From a checkpoint of a small transformer trained on Wikipedia.
Size: 15 layers, width 256, 6 heads of 32 (1 for keys and values), MLP 704 SwiGLU, vocabulary 2198, 11M parameters.
Architecture: RMSNorm before each block, no biases in attention or MLP, untied embeddings.
Each number is 128 + 32 x the weight over its row's rms, rounded and kept within 0 to 255. Layers, rows and columns count from 0. Numbers have three digits each. The size before them is the row's rms in percent of the matrix's.

# up: layer 10 MLP up, 704x256, rms 0.0866, rows 18-52, columns 128-255
# down: layer 10 MLP down (transposed), 704x256, rms 0.248, rows 18-52, columns 128-255
# gate: layer 10 MLP gate, 704x256, rms 0.0871, rows 19-53, columns 128-255
up18 099:151111149114108163122168148107119124080111162120114157103153116167101107185149164119089170181140168097118098097136153133185124141153082128125121105098024120172132123127112151107107143053148158130131158122152158040150175126105086193100085174120088126150092106114117168109145129102076136125092154159083182137150121125122136146158126155166111126119130164100131159138125098108100119150092
down18 103:064150137158101147120133106130137058120160138155151108144058103189171137146160155141213096083186145149146131136113127098081100164136137206106147107131156123089110150122148091155114093106162168105126118153058110118123122164147067113163091091115039111178144131142239112128126109126125122100144137129105175148093124116152124092070138129134082059097172096074140099142103125151088101093143
gate19 093:124086107107114116138134099124144121101124097179125115181100187132081110139162152124141135120171164105115061104147075172101123164133122125130128082141157058159120163133130111158107135090168147187155134132110144114126127163152119060176126092112117083174163162116118171084182121090067138098099103160087137164100096148120130100141144064141152129130156158172114129142132108174107070089094
up19 101:143117091189096138039098082114147112189135125122066134100175185125107091151111200106109104172116100102118116126106141117112116192111087122121111127111126137135091156089173184094188102099128188141133156135144115106107129129117150108135218181092105153084133177049135150155095175130118101169118156083164148166149077124163186118102141177094078094103095173062136200116123129149127132124216
down19 099:092114177192108149108202131159154191140168168166139171077133134087128118045141141145106158125109106215155170138119131057069139147180135081217123132135185176123166131107145159162138112119110127132163123151147199080125111100119126164126161156178157181125127131140160158123124134082127172192094159129135130163087151090105103112133123108138079114132138163115122136104107084159177115036157
gate20 092:137145097139096178081162142118155112113130134052163050135121164108162096128176104147143141113041194135145147094157156161107117134122131151066108186120098110168109074120119172154128124127078182173129126048128165162156133144086131104079141169080129096147144106099118085116071118099140086187139103126092095079128145125151160046175093187116148177099090145145092095117183148103155136171138
up20 098:123091098146116135111145106117144117133152119171137084091099123092083151122094136092161126195096162150134113104111129149116170080124155140093163111123106102133129153217088153132138074133164215097079154146107129137170109161149162141125195151143177093082113151191120093108170128090140108093118126080120096149130073118126145146116155131104063172133093155109148185124129076101155207121148
down20 096:081083089105126135165131103122117141133104189140094122094117102160137152119126119177082162145150122112122089202079128103144104113131152126190156047164109024123113108120141124099207072119110106119140132094121125146163132166201108127115123200226161156075170118158133148116117096073139110143112165138141110165129134102099130157172136143093169069112169104174115139179111145122177112135130
gate21 097:129099090096144068151131123064104143125089114146073123187169153138125155142117122102087134074103089139119136199137153073125128104108098172133078088075134085141153171093209109129102155139132161082120107187141101130127151133164162121155107162107163103129176087118160128079111108133114130175149177140096109138120135091098163170122107138133109101153130165141152128147126187102135171174162
up21 100:160186085130101155128116115078138107166116111139177139142155131101119235151159114104175075131147095135171115130129123133111166101137109118142116095056071146107140164133200152091153125137092118121134142136151157126100192188086116093119049173124124114131118106120142146099174149116106106123111113145136162154157170108088132150168082101090194118109113150081071188122152147102143190134120
down21 094:134170058128144164145139116135091081145185083157129113134147198134150210089149158217185103161087141110144136076072084155115166119121092130076105192120160161070195133099201146097163180186147159174127129137144170169157094166136124141145131128136121142139119099128120080079125122159109114087138086144152112106102082176112121134115085080066149131168143149107158133083174140131129148095189
gate22 107:088174166125107104144116213151150097101163138094143084075164089143105126102146111119153142170086115143090093168128095082074090088146094205085163098117131137138101138196163144123134121141123103156196114077000110118123144141116112135137103190161169158195116106156115145192158127109133115097133130139159176168135117132144131141131179141135076134197091147078170104076185114114124125137125
up22 105:087124175119153109103157134128109101132080025149134157158161190100100144184072133135079120117153140129091235140167100099071108139122110116148171152171174139150133130122118176175111135099181087165115149123109154158179133178092129135144156144134132185106149101124127145101090138169154111152110048167116070116119180157071107152097179093110132151134071158135098098112124104132130047107134
down22 105:089184152146149153051119123177138094159126161116124118148117143155101168159125155089161107151171080090138124102090141104109145129152119124169168158157169173153099200116130149140111092128198139084139145119162176121155135156092180113117156110136212134110188109163093062084127057125141122083152107082152092146075127200125130146170121104092107156094141147159126130166153176081069077176140
gate23 099:150098122091132163123137143073146180137127079120094135115147174217142141130134134163085170141057068142145144077129067166140143137107160075148111079106193162109084129097083103122146172153102155128180145132123076163079146145139137118136157131120140181127116106062130170181122162081066155102172099122114150140156113151118129149158120130122150147173053135121138149126209128151139119167170
up23 105:150101097089155184157170108120098141142110094129068119111094110113076060134129117170134083164112125151161105154106112103103137163180120133072123130151150128130158142096170163092153103149158193138121206204101152146142133099159161090141155120193152107162171134100155196130061229220163116105132156145074110156136119101184122150168086138129134149085114110133151094164099114069076156110146
down23 098:144092130191076119122121161090131240144149155206150073105124161159101091121143062070148096082132116133151088132177074142155145145073116084093075087124118108101111160101088159145131147143170136182108126099123095111141095112094105161133163116154128098090106155077135123155147157148068150184106114142162205107086121110157133145176126140113129104143133117153146208122176118050149096135173
gate24 103:134081111142084114168179117070147101091141137105141094128104117081091106113160094113082166141097079030138143105148118115096142126168045119081139089145130127090148086104092183122113108083176119181197149136116112182075116185104130164173173160170162135108126126140112156119073104135134160093138157145150071114141203112155062119138136107133122129102131163119107163128127140115132115130118
up24 111:139154135122106112089094072104121117072149098124144136128087097081176130141105130088136147154129098135156176156112038113095096101108085164147189150135103165197171140076080150098063158122158124098116111098108121123105088086117143133131092065166102083105115175104147147186036129130119145167106122105125097127089148174073094095115169118113116112097106164105108160074195142069128114099117
down24 104:081126204156105108184147133117158147172159117183141183106146103104103166140099048098099177103128165118133108137169127076101078161119136146111075111120127133103089094135106095114143092165120100131123116089132116141122126136120132068090074171142134129189099133113123176158126091165153176152059114150052168163145100152102099146105056168130124132152138129114073155115113090084136105158116
gate25 088:165165100169112138189125108119179124137123152141160089183133117101152203139100099121126131172141151104164112129115156161151146141160160127126141090061192117085154171138091131137126148137191092141187126184107139145130112124147136165086153096156150083094072164151133128125135109184109129072115195122105072129175132138085101172133176175085157063134095098084180126128085198070111162168112
up25 093:087172177179121138118062100168105114102106103140102091136135121157122137084211161132146120188130144126126124130191097154072096101152102139178135112120150159118121158104147116208101166134138114189145126075136112141061135099119110117133100078117147113100146058119152103123111092059096152137154124146154140117070146099167160117104117074139144144116136076103132135116170069060119144146064
down25 089:170135072161197115198113140097124136130112183140114075082149123150092147114133116069076169142121093177151114143115150113094090133172112146197075122107143118154117159128091139107141142117134146101104120148150182169114063151120205215150110137145119180100149136099154175219120112159118165173166090134122126115163118125160148133104118164128143108160071123131158105094158075115127097151115
gate26 098:145114143168035108123086087145108062130104110088116129140144152121109126210111162106130118172126125125126106119144148131101150169095137122178178155151128114162139063077131106157169163132073123136133136112128144085176065114138164231090151105106139134163135147140186157106141048082122134125086137165135156158130163147182134107140085132174139086136109171136167175165092109150151151131114
up26 095:155098133106116122167162134167058084117127127151128108127135138173128119109202107150188143075137120064168088140139104119096162141094134090159120114160107119129129133183160148172170059115114118188096149131198160128099153131163106125106153050174099125073158083126131140110120151074102132183130132153162116162144163200077076078096160125155063153103129156123114193147160131112132194124091
down26 095:135124169054097125152074050146141158086163144155156180139117129151163093112142130120132162138098160160096126126087093093166088069106146144114112153148153086124149130098129116140142101110127154153138121093110124110160141172153156105108123101189119117173118126140119184074083158187078110101103152172131104159102127062138168144207092056102125093112112148148120117110148148194156143130170
gate27 084:094121073151104179129122144059106104079078075121164152099145134141070099115078148099124120126132174186109085090153149105127161167148075120136153132136154116140081144153099139083101139120057153146197110130134115194149158175068097114121165150117137183175186134139141139129063091152133166077134169165113145160170125107119155137145126080086104159104103130126129066095148110115149123146100
up27 084:072144145095111101189134108165066102161123113201089069110094179138120099096128180132163169171091099132133197104136115151158146117164136163148157195143154117140110121096083107181150132148157148138133140141090117048122115133114184104093075097143150132107095132174128070112167165151098142141126148160141113087091100137138131125091103086150125155122098133141112148157145163199193092134107
down27 084:143140150125086180162134112099118137149165102064097110094072133103097070157131144072111076142192121089155094170135158134139020046127091109164078118160098145140126131113181072106116109122096127181086117150103133120107101154140162119131088145110103073089084135126132160136160083146149103162129140126106124108068131135106116135205129154148099137090152205116112150085079147064152132107176
gate28 094:170141089145133147139178122204099109121095171087165144151140115150168133120110114165077130167102110181057156147142098165197171124144056127187151120140145166117097140129082153121129150160148123115104105172118121116129126048127156196121237077149080117186128132108117153118171090137136173091123106116192146131139175133051107121166138133156122136147120152134122126096131094137118136148165
up28 095:136128098164131123168072100091129161130099115165142102129112129099111096144134069070146154088094191168149071117116095149087157171117150159178171112157080125094120086062116086128148054142157136113151119100166209139132069176144092155009107137131168170105138104136093129074101133179127110119132081138121146104069084052125145148100121149102092163089091118072136105088149160189164104136143
down28 097:074177075202162190165088058102085136088156126146096162127156153093184118063169099184123093116141103120202113064093118150102144137127179136142126136094099094137115083110104111120135114026129101160157096039142160120147115133138079162183173103097122086089145130123123140113112113143097097118156143151121140117058146092115091134141135162105136091134156119106167078155097140152166140129161
gate29 098:110116090141122149082099104123132114117158165120149132161093091142061114106152132142135125105115100147061122128083095088166131152209120107107099128124177103123182116094093143091093099079145133220104106185086115083161192151080120108171130111140129179111137133081142179109143129096134090162107172088150167096134152111102126100148147063127175155098110156144111184109189132140022134126144
up29 106:144121123139074094125126161133154130156098130160140094212094141109172123121099135081150121128107071100167155110117121159094093126094095107136151107125121128128164126121126157133152183073077124064125156124074131131116080123150108089136144118105064122121100066122149118088122137124128094090130131126111150139092130086140133109127199079112118147105109142132195141064127126133184120178106
down29 104:157130052165131153150092145099059093121105155137115138150110045090156101139136113142124144083084103175061104162132107112048175115148058090187132136128152112139140127086137143100126106131093083124141122146077148118094119096096078101154124130118180155137156067137099192072124126095121124098197081151125127159175065079102161078177132164168126215127092069133134105134081167134152149150139
gate30 097:092139118124119110096080102109123110138163111207134140141073127108115105122104076090126159148160186121085121117099128123147101141129123120120160133064120095140123162181129139109175120137133128108101204098119169157122191096176116115094190194168148103111089067173130067142118087149105115094116137148155098117158206100095112139157123067154131123156111212120144128152107112125060142101105
up30 100:154128155190108121104088152165100144086178055132177067116163157129071125126137168132214099109185170111175163150117178119114124119119094085154103046128205099113136106102136112138087088126127145142178093144151041049145152110164120075165145098148198140144127134091128140180157120090122136169102116120169112104144123163093128101098178108097097142168135155136139083129077167081143128157146
down30 097:236146068140108170074116139087146151116160155134094191136108114190084134115127081080150142138131119124137176150108115116151164158147096107121113094138112139124107124165053167110104130089082119199143130138185091155086157184149121164142121107100223086150066107139112114104068133139065187091159117115076114144169187120104140137169134083113157091036144140131144121172130125110117132101127
gate31 097:116139069126108131174114149167136135112124134085115114080024167127112120149094123130030082164115120157100156150063135141139139145152146184128055125195113151096091113117158181157062104061133117170094146191090146211122089157089173143050116130110134106125153158091079123128110121118102177139097175164130093115121132189111177132135072097076131165146111112102132174129098128132127111120134
up31 098:157109095146129170151185136138125127173159185128165176109169044122120127112093106104128116144151121142088111114136123068123107141151128093052108068175127103142123162168109179130194149119112191182116125160042084144170137165145150148094119110138117073137114040133119102115075139112121080101111112066092152164157118118167164130193123126164117121153146110096123151104116147064195125119188
down31 096:155121090125139061112077149119123092120103109156069141124129152126140182120201159158071174084141137093211111154153083172159130142112166129138158138116123051148116052103080147179102132073159117138173175102109077155119152107187083135105155190130164149126145161128137089140094138143160106109126107181079167129157133127162070071106212106136118104155057120121135163117135136128129143197072
gate32 096:107095148092081144092171178142116082084135147111134127187087160105141097050129113139189054140062086128136106127144165152085120165118067098106068116149135130138144159139185161113130179104128119159110071147148127125118183125141139124069115147087182090086101140062115091206062148104097153111117084112121176074167182138100113144186068059122104123133136173155158108148149102054165094079040
up32 096:100074119132108112134147152174123132141090079171116155147138137163119137081130102148091173098120125120136141117117160033141136154147208152092152096116181094159086121173136158180166168176082129157115127158097065176160100156140154133097117125168070127161149143141114220085138141142154164134091102123130089117099128163115098108126099152198121173149085153139114044097145160133094119137147
down32 098:117127153139138110144111132089057124088078105164135167157129150138132099120156106071096087109123084139087083058103104121192132112115107083080111118177137083149084140119088161075111102098106100125101157160130158146056117147177132094106118133138113094150139106121167122132156081094100121104164145072049118081062075140111151075156160146076128181188140140158071114130130139136174117197163
gate33 100:127194121179138108153179122107184074089136146187029162145158177141076160141133150110126113136120148134108201118115138124112113145168128158102171126042170169072123094097130126103097152104101138076123134103185142113114095057108173070106062121137168101067141130112088099094118151195174153140092122139118186160093114107131092124102126158188110149157159243146186097175123171148079077124144
up33 103:127109165048173136113151132078162094166116148160031167131120089134127143157129137154134121168158133165092188105075197161060057125175138162115090127136124127140079127087099135100108068159075138091070144111134140140120099144146134174142153064130164091102110089115073131151137104117188118128134099143129128214154125159137132115175109140129090146117140201143156141158114152091139069176104
down33 096:129150126067103153103141124160115099111083166079083076098129081097127139164115168173142180164172150127118161132155136123098134184213092177104128202153089198117128091158127078125080114095151156142126108144128122114118146127116106197103152139118088178096080123103128161160114118126100153077125072174175163109180143147148127075165103163076107107124136161124097131131128091122160164134147
gate34 107:083092161083152089153139133137120141141166135075159137169149145143170111092122141089134101121062173096084135133140128091147143159195117106186133121139163130132139144075149150160134117162103110150144112144118161100084172088110149140126130125147148121130148104119121156148122121154141132103191099163140112117117133194151119137157161151175128087111166161137188140153142092119153103118091
up34 106:117192150106081135077110057139095160146126180178120176124134108092131169140148113129145137231114135148106212150104178119093152137145101090128137158094060155110107091100118100171130137134171106096133077148162123170157119125130154138114108123125134091112167118081170085115145112161108144119107151115066139150152124126116123146191153098109117150144140151144174126209081111075128080119152
down34 104:080112156099081103154159161168116115129139141103153091105078105102181102090132135100123231108071145114131144142123149120111139122131156126109154105151154084125129168036135109170131169093112090146104173119155100111093098138166111140142129061142170115112144116124065148071149145147178093094187122139104111098074116116097159124152143169087122106148177164149130176151119057162158152079120
gate35 094:211142151136089115158141107083087089115200123122116117119093087083095112151158130138198137077153067175177131163119122112170114210133132095114162150149090128155129098070115099105103109209096110143084117129091091116072121198095061147094128116151125103153123128157119119119117156139122137171103160138132103118125196133144129089140129104129134110114106123114133183094146141119139183130111
up35 097:146131048086079152155102145146130107097083161154136165064128140166146180194115082118136062113129142107131166138104155118106138150157120062123098149148111134089111110136132124091133138214106140125096161137111131044100076120096098160166097124091097086105094101093137183079100133138077136128153136128097094169094212152144134119115120183171140174107168115098110101112132109172167119146112
down35 099:108125083126150121184068139136180089078123093116066127136118101163186113119136129110118150103154188130102158122101082142112098125103101172151101094145107131092165173078186137116103105104144119105111051219139178146155128164138141169152120140131179217126130110097147135099116119137172104169112189175136166160131113112108121122034197145105186075077125153064157124069111110108092147083149
gate36 094:137066088137134136115156143079097054100093085113095133089126075121138173142121104076172102132172186141142151107115136136119118128176152152139159113158100117103122111101145148165111088156121121127164151122106184134133079075158127111182154152075126112159121196100135126143130108074115082152118095146141113086105158142112071062127116128170069086123132138137109152134124175171117121194103
up36 095:139090184090065127144155142127136196132164104109147099155124087087158124173079091118121204115144152131072151099120091098075126158150118163161179161096099135153166094116147163152147125155155134174111150139182124122131081080110134124147114133093104111124111078098099166054185122135106084075118117140116157143093108146131136158109118130126103085218116117102086196107179119151123170124146
down36 095:130124166142082203089138148122116160090189085150159149164111111113115152132104138196178108094168157093147059127101093136146097076142128140121184126165112115055140092074121141089128182101101176138101140133132131110120127082176084127141146098165111088109096196168089157123170084149112125080142159126091150142167177122145089075254045123111127129157146159125037166144149140178169189086083
gate37 106:171123170091129171154106178140117112123113088079133143166119156171099168102092062189155151115122178086137081138156098103147193147142121140182123119140124078132134120130137148089147108152159120134108087085159173134136129142104132128111186118167153126171116097101122156083179125121162113153137095181137108114091120129058072151112122154148102128162094070043150151151110120158104116116133
up37 105:108143154122175135126080168108101084132159139129174092145140176099119162109120108097143139106136176135109138165170164169173134138101136094143129098127068076144102143151147083106102180134091092146121113192105101157113154146143103181096059150099135142118109121093122060158098095129136153132145177173098149159155093146160120145100220133126124070123120118067154100084134114077113103146132
down37 103:155126161194132141099137111093114119117148176157117139103127124048155114101156101116114120123058161168111111107124131146077127108129137135174122118151134045097135174114121123108092147085095104093167110213128130077089153201084043123151153149100141094068086082151120101081097133110162174111068143153102137101117184135140143147102139080102097142164142109112101139112117131151143127142182
gate38 090:079101134176115142074068153165145129120179081084145152100107092181151144162112130130168111134135109143113141092075107066070147101120136147104125132112111136144104107105080156113093126136116159137205105133144096129132185144195124187102138084150182121121180092134109153119093102116118089164129151191139063176156153131112139146121150110123105103082123155153129151083140131171149162140123
up38 097:159102154119155145149073076156143135109173126130110124150123088136115091180093171110135126121158093087144129163123139108145169134191190055136085142145111137144154086120105150147065079116135076120089131117105169148084153137107087105215141127113094136120103170120101157170117082131113040122086141102122127133159103100113165174155085125089157170176103073120168163106154135093158144187141
down38 096:080077096143151108181078122086099110101072155157106152126147171136123161165171087145141155101105166103081125131141146141153153066081146129111142072129130099123112094176117129114123150113060140134095084106154149106061128130106132105140077117154151083074110132169097169148140086180103160127138159145153183083097141126118110103255102165125083179117163089118137135107138120146160120092079
gate39 099:129062102151127102117156073108200145151073177155094173072152171148180099105174117070143116117192085133142112112155119130153141194187136114119102114060177177086114150116055129145126071142169095155095106124117164110133128163138134084177110082076119130114123163176108144114222129173125126106107112099095112170096121078136086137140119173108141080142157078093120154162126191143136115137151
up39 099:129150115142117204085166168108161152137140109143077173134108182113172114092158163104067111095184083127122151136167142083129174109128061102158134109169157186137109153087152076106152104090123164143157116136111166126142140101136067165128105134082177032180131064124122151143103089110064067162095138096120113132123150129071091178086139128135086088114070105142192079112159182140190188131161
down39 102:174126134105059159113155174148173166098123195127103155130130149083124131109168142046114085136078113155092120134144131115115155088174118067151087156130191119129127145077122145075131122111156102159123109130145151093125135085132131139106110173094139083132155095167139155149212147174150111124090107109060096175064133109140167145164101165158100085110151126115139062082131180151068123140159
gate40 102:119110135095192102155140126174143146117181118142128107118133098052170147160218111185130067150147072123153096137120142070078160134176111171134126115188162218153114101120081057114154139172159077170103140162187168155120114150122121106088158124157101114140152085133170142111159114124137132125107123148075124056137174099092103148110116131167107173163135170108088147129100167129127161168156
up40 104:156130134106128141139159181094164121122072105105115146152180086155117156111155144140114133110110154121166047145148118074124095090141134123086224154140154196165095124145083166122137113122110164075113126097127127109161087072113118151062124149146107112071108140129140139064123165077093133127166122131129146099165132180131075139119126109138119092145083158123101150095127093187068108147134
down40 105:127108062110063156109066151123163133095174126130100086135176109085118097100225090169165177136118143140160146078122127139135104048151166095111155142128120126107103097128138138153125112108118187127124111104199131129085121142143145149141111087106167085161132162144131113128102146074100151114149133156215117121163115144091115145000111120146126115103161136080138133124104186162072099110115
gate41 109:163101173150153127147095083107113165137164131112118139112095178128104186122072128141166130153159124141130128135133079128143154121149080117055178118149077111144058139126165122182154149106162078109118142223110085121144121137104145189143102094124147168071184082145131114180160157145176107093163154074130146094117080096104128156116160151128066172053124096121134179183112195124126116166100
up41 110:146141134109099152180171164102107146133134147151071118180123098092122100152069143112132160096203094115101134148088123103109089132092166169120133136114120138105152096108134099110154113093119139070152120087110174089137167160117125118099102081138143126136147077070137105134102144136119155067083143209118107096127139152172159136134173103115118106127124098084126122144084109110096128151145
down41 108:124151177066138120089109157118141130141134069130170103166169113077073121139112141157110196096134081182102205127106112162157121129119154140104167148117156198166181129147100109148123136131114151113143171128113127077120173090136101153105123138053109142197110056145113114189131138152115156161098178115129160137114145065126101108143072176068145130074104139091106115090159086123167127143119
gate42 102:097142161102106142182152161093118091112140125190045148147150110098118123113130186101087137091153185135063145133107127099093138138142079106148125174160098140123111153110105082148065090153066148126108115109161099130147132114114078159135183161131110134105128117089134101160088036195121108157142091106145100150080122173179074163091075082097100120161115148114083093158165106140113072071144
up42 098:126112115176054135197125113171179157137164083098149120145131159100140116060104122176141100113099112150183128141146136156156138081119179151081132102135165094136129128101100134105168155099136127105144137160179103146154132120148141112154117130181163126120121086137086151111092172124137136092137108189051078132151145113102124111153176160120105158159061126198178162109162110167090145129113
down42 099:168120146104087080122086163080110150082133087098118132189118153121091171168155164121176156092133135170138157159149120164163145148176113089107154105156116123140114116141169172161107139088161122177164132148158136119083086091106123138116132140149191101104092102148107195123101114099090157160141143162184144013125131122122161094206195158078089086075123154127134137160159118113093086096159
gate43 097:076100187146100128101128139087171104093151084144146125132094120178130196128145137107074121162169111093085152138134143074137132092149102138144160099075157124159094159125171145201107099192083098160160091082122123107081124127076151147134109059148087066078114180089096088145188125157146136137118125105117169157105107131101167152171154113056123163113088144103138136161125094062160122146097
up43 097:175137120109151041079116131063140137145137096172145150125079129155138090159130134120185094142065144119102107096140165120140100112136134177127092092170115116135130192152101076132078135132136148156126127125070159140131101144187142138114158174202069141206166149142105152121129117165175107146077147164121052162118117101144140127155158123107088116135164183138084156135189092097190158097110
down43 097:079159128039131163142125116090092115151102143154106147153136091155143151131126178146100092129193098102120162151137138146124081121110095113156187118138147107125178116171121157090165176114096121150129110158145150109113150129137151130130141090152153127138060139148084109139113148101124104176110061083095079132109173036096108147045124146109166120118128143122134148136055136227124125126122
gate44 091:149155119063092124156123111083156129083081128054163112135145123095139116156195108143119156134206095149162116172156129134145100106109141080104140138129069156177140136103183113120140108163179112105072106130160168176129133148148106102144072111190117120086143102117079102140141084129138092160148148082064156148097145117149172158148102117073138090153116171075191058112182093132172133148106
up44 101:101183101138074184086144149112122115103122127132137126154183121121105123144113191130170141119113164131194195134126117135142144131128100045117108127113132116110120088077142149121151159155123053127176117155113090145108161166126128083104166137060080158148102156183167144097147070105090095100144128144161140152121122086090113088197085116141138205101135129152097144118197097149158144146159
down44 097:183105107036162161153144078140108122106132158120145061120125173112135159117152107189122171104082156111097104120161104165147088148066126106106153070151142192111132148125148142145100068141196155142106095105117061142114113110140176073121137134112099089158175077132143156178077136103155141174142142140141136132117161133175152081128154168150140114105148121106137068096150141088135117085090
gate45 100:111085180103142054161093127124111099102137080106166138117145133073125215057113120150139176110098106140174149075097050159149191135110129085125170151113181164145120133140135154116081121105150106091141078113084168080105114122145114110127074165144065161150195132079115100160078139154148114140128094116149141180162148119108141134158095159060096084061154167156135148155093142205087142117130
up45 100:092093107111168049176096172144122132139201150102135145171247106128130144118118127158122160067126121175136153108099097131103147110142155107144148103086104130171141127160117106153134168119153185141162108133115131117094130126135145121047131159113148134164093125167085191131203071111162087142134167125109104101108108160141115178133079120131158086117091133180112150122145139145174068144139
down45 100:136170053108135155149117122130126156179138181118124119119130125086066151120105142151134110090057151187132076127129178138091116144119156093144141139146128120127157129142060098136128098160128109186048155166117109095100112092132145134083109115129079103135112161071104159157127120173125135166147129136052099102156131207108120054069164108109124146092180095142104122106149155146157100156167
gate46 097:143131154145116094155132166163122093124126134201121108070129091157125085116101074137121135145146145129119058111078180127137109164183101077088094114119169168099162120128165081207145117076111160087126127100120148107134084088155074044098105063145189154080099136091162086129093122161076103101150166136173100093099119131166143135117177118158086121104191093103121145116119119167162099127150
up46 098:142093129133163122153076135170110083118074059148166113081107192183108208120175134144142124126166086120149152119119142086080126158140159177091089170137179135100087173093137134105141134211106088115138132158107124184138167097143158090141157129096132169149166120144124152112148139132109137159147146147094105126187126149153136097120151090102109100141175158090148172122185133104080142115072
down46 097:127097123124117068092160068076134136168126063083130143154151069099116149129101100188102075140080084098109145123120122116080128164128196184094146117105115107104099118139165147071135139121114169125160150112149062165137172157144107153088169095150139168122124143126073140160122143137129132124192163139143137121194154067132161098054122109131182108122084138124117172073118119126124110106148
gate47 101:132103103156113118131110082125172145171130146138061140130140118149112118147114154132099162169185145208131057056122083109082106175144203167103103140095142075178113132157116179151146171089127132079148192132061118196150148154154162107106118145113176162141185106132118126136096114205117107086147096140146101078120129118109156094097116142136150128105133113122100096141177154136118111122162
up47 105:116104213121147160126085167150139164172111102087083098141118203153164145099164114111095165167108100117111168129122153100142151092161149126155124191145139078177140131089136132057117140162103160105138174171094092139135097176115169111090091179159076138140093161047108167179097108110101141138142144100140115155127054116186119137113176193129187094101183099091136137117145112116145168119114
down47 099:201101168162150140122146170132155184150113169123157138119075175142141151169140096134095156162053139086088150147168095114104134168170134136119085148100157078128183129153131125094132144150107116103087181086150180100132130099131098154136090104157064154167159159132156139120135095136079146233114116137143093149148082136158100135198109145128120076094152129138165171141116087121229146040084
gate48 095:062078176143127099102121126173090116150115111087078169137089143092107151077155162113157161119154096170195140172158099155138079090110137150147134102143095128127111132123089117122146105099154153086098058116139071106199078068111108127120152197079118123151095141126174131097104175139092155120131083166138100182110103102027159190091186088130142108107081086135118149165150142132137123127138
up48 097:080155135160135088072152146097092100123172135095078173138095109110130148139134074108143066133115136120142106177159143129174131184212070065124134165100080031036113153118144170157156064088137141106103098115125129073144122107129144143159155141159118147185148214131141126195113090139120117145130119128064161119164135111140101143102060140114126145133098145105105088090155137114114152143145
down48 092:052083147158124124098188131127124152174110123110121192068157118179104123184151120122145051111106092158100109141204186074095122125173157115080069116160129094138075108136127103108086156140172071115155139136148135118133173183099128118091096126132142141136117091116069183096163120129098131151141121172183041086108070148081126099211132134179157134116099123146099113177083113127090177159076
gate49 085:072129108095109205092144144165108067150104133128110131140083124144159164097117146126109156163168127134157063136134205102109173107194084121112166094119180125160101112084079135101111107152126087142112116147142142160104141130127116173149163156151112138089094162151144118122163144088131128135145163102137100140096113135060154079127118154152111144104167093084112128059142105101135113151091
up49 086:136117080132046115141140107161121152122181127145162140138095127132106166091133097107119103109079195139097143125140171162071164190064148220114101155184078148132155154101133081118082165107105144067152113088126104032109147092171078128150065146127118147100079107093108120123132113134087135173124129093135178105146157159137115146106148134177110104132125146172155160162063123178137127143168
down49 084:165077076121111113115181181133146106108096163148117141164130131110127175118172112126134073069122108100170096094100124110152146079123116152207072157163143158137142119126224153099104127087101136102135169107153136100145159118161114132146202117116130107124114162136131117086124203139142119127150135113136131166146133135148090070142118127156174100112084185187170153108129129169135084137195
gate50 090:109168131158118113100124166117100130104099140162144113112154092140120164152121121089078079176109115144053123135099165177119113095139081089134130136168095099177075099137153105156117134102122108178162143130083101107128173108099156088157139156088124136134112156119094214183169116166108153113136062118118129127160097061074089136127114087103132087090093089094122092151126238122137141165153
up50 088:062148157153144079104152160145099121114108110114080155174113138094144163112173160080121092175103110098105132090123134116065114071178133168149156170163154182048129130110118098080161089118104142113131143111129108160146177084136141065114131166108044165139154136126123141140170114122160146134145146113146116139124121151113158098133159149123127100137155079121137080189117204114142115127157
down50 090:086139097097135100158092082140168146122183115144152109166128115112153166123118145140100106087101161133154097143132133172186128084123161192107097175094163157115091169080115127148093090246114158189143173198155147151135120105115155085194124078156092130123118123109138112089083120117107127140127142125067096109059097133143157140113158097180202071118156148165130116172103106056179106145111
gate51 088:111137178090166145133171087134131125098126106152201157136102128164085168219098065123123081077102150079138094147131150134118139146135173080098108138111156133212119169119173102109116115128112125091109078160130115075085080122090186112141054210189099155057102105104118150071157053158125089135114105167139102046164116147121122139087140120117133195119140131188139129140131138078049095123179
up51 092:141121090113106123144105103174151146101134158123159120106143117083155125091155080141134206136098081104121087116126072124137069162122164099118134124112136144118109130157130093074147166143139117143079194108145075111133174096109101241097124122116150134087112107120108122137122191176126076102092154170074089192155121114154116195164124151144118072119126108091162093101143085116133136138155
down51 090:139101063163098083087119159085136118122161103175130115097110150111087174129135150154113188181169145166081113151125198165150121156118144161168104107143158175116093117151138096165152128132161151153112104160158107096183129119122103121140144083158086128136128151104118153153091150095107079149124178182158127077133087064159105113182172129205163131113171115113133123141128146159158176177142
gate52 104:150134108127123148099078123117156177120106123093149133125159069124064144070119133161136134110129110122170201097172144126108092067122134111144140170071141175180116146143148192072113066117127106110136111154128089121117152159068069120129145111157025181111134126148161102194153121147151129115170100117109125131122148120188104102110170117163140154093133136113117141165118127117106126212159
up52 098:088126114106135066119163084108137102130106152074103111113121101135096128126162123119115174151132158097143145157100115144165120120144076137119129137144067130045174125141142089128104127102159141145105151100132111069142127110165100109103134175146162075125082069135068169092107143130168136129177135203097123161112093161138133147106162150154103090117070170116092099148156164081115159098132
down52 105:185198148186131116158147126104131136105152153043090142109147099106139106141114141183143101190112125181111106112099144131153116111128109177095160127156163089095172102036184126146104144073081144138129111083103154139172095212095124134151118139110117106091105164100104179134154097119122068123154080089152144115091139160153134070207131145180142086127150113141109104155125140111194107129134
gate53 089:104146172061098109100099158121125078141161114120127181120178125082072137129142146122109093166110142126179125129088129173137114135128144121152102133161115112065126055145160160124144082089188166047104166163086117139080135140147099131059094121118100093132147125147062183118111113139096135083159107163090069122145109137125050079074056161103087134168133135124070114148157149071171142103082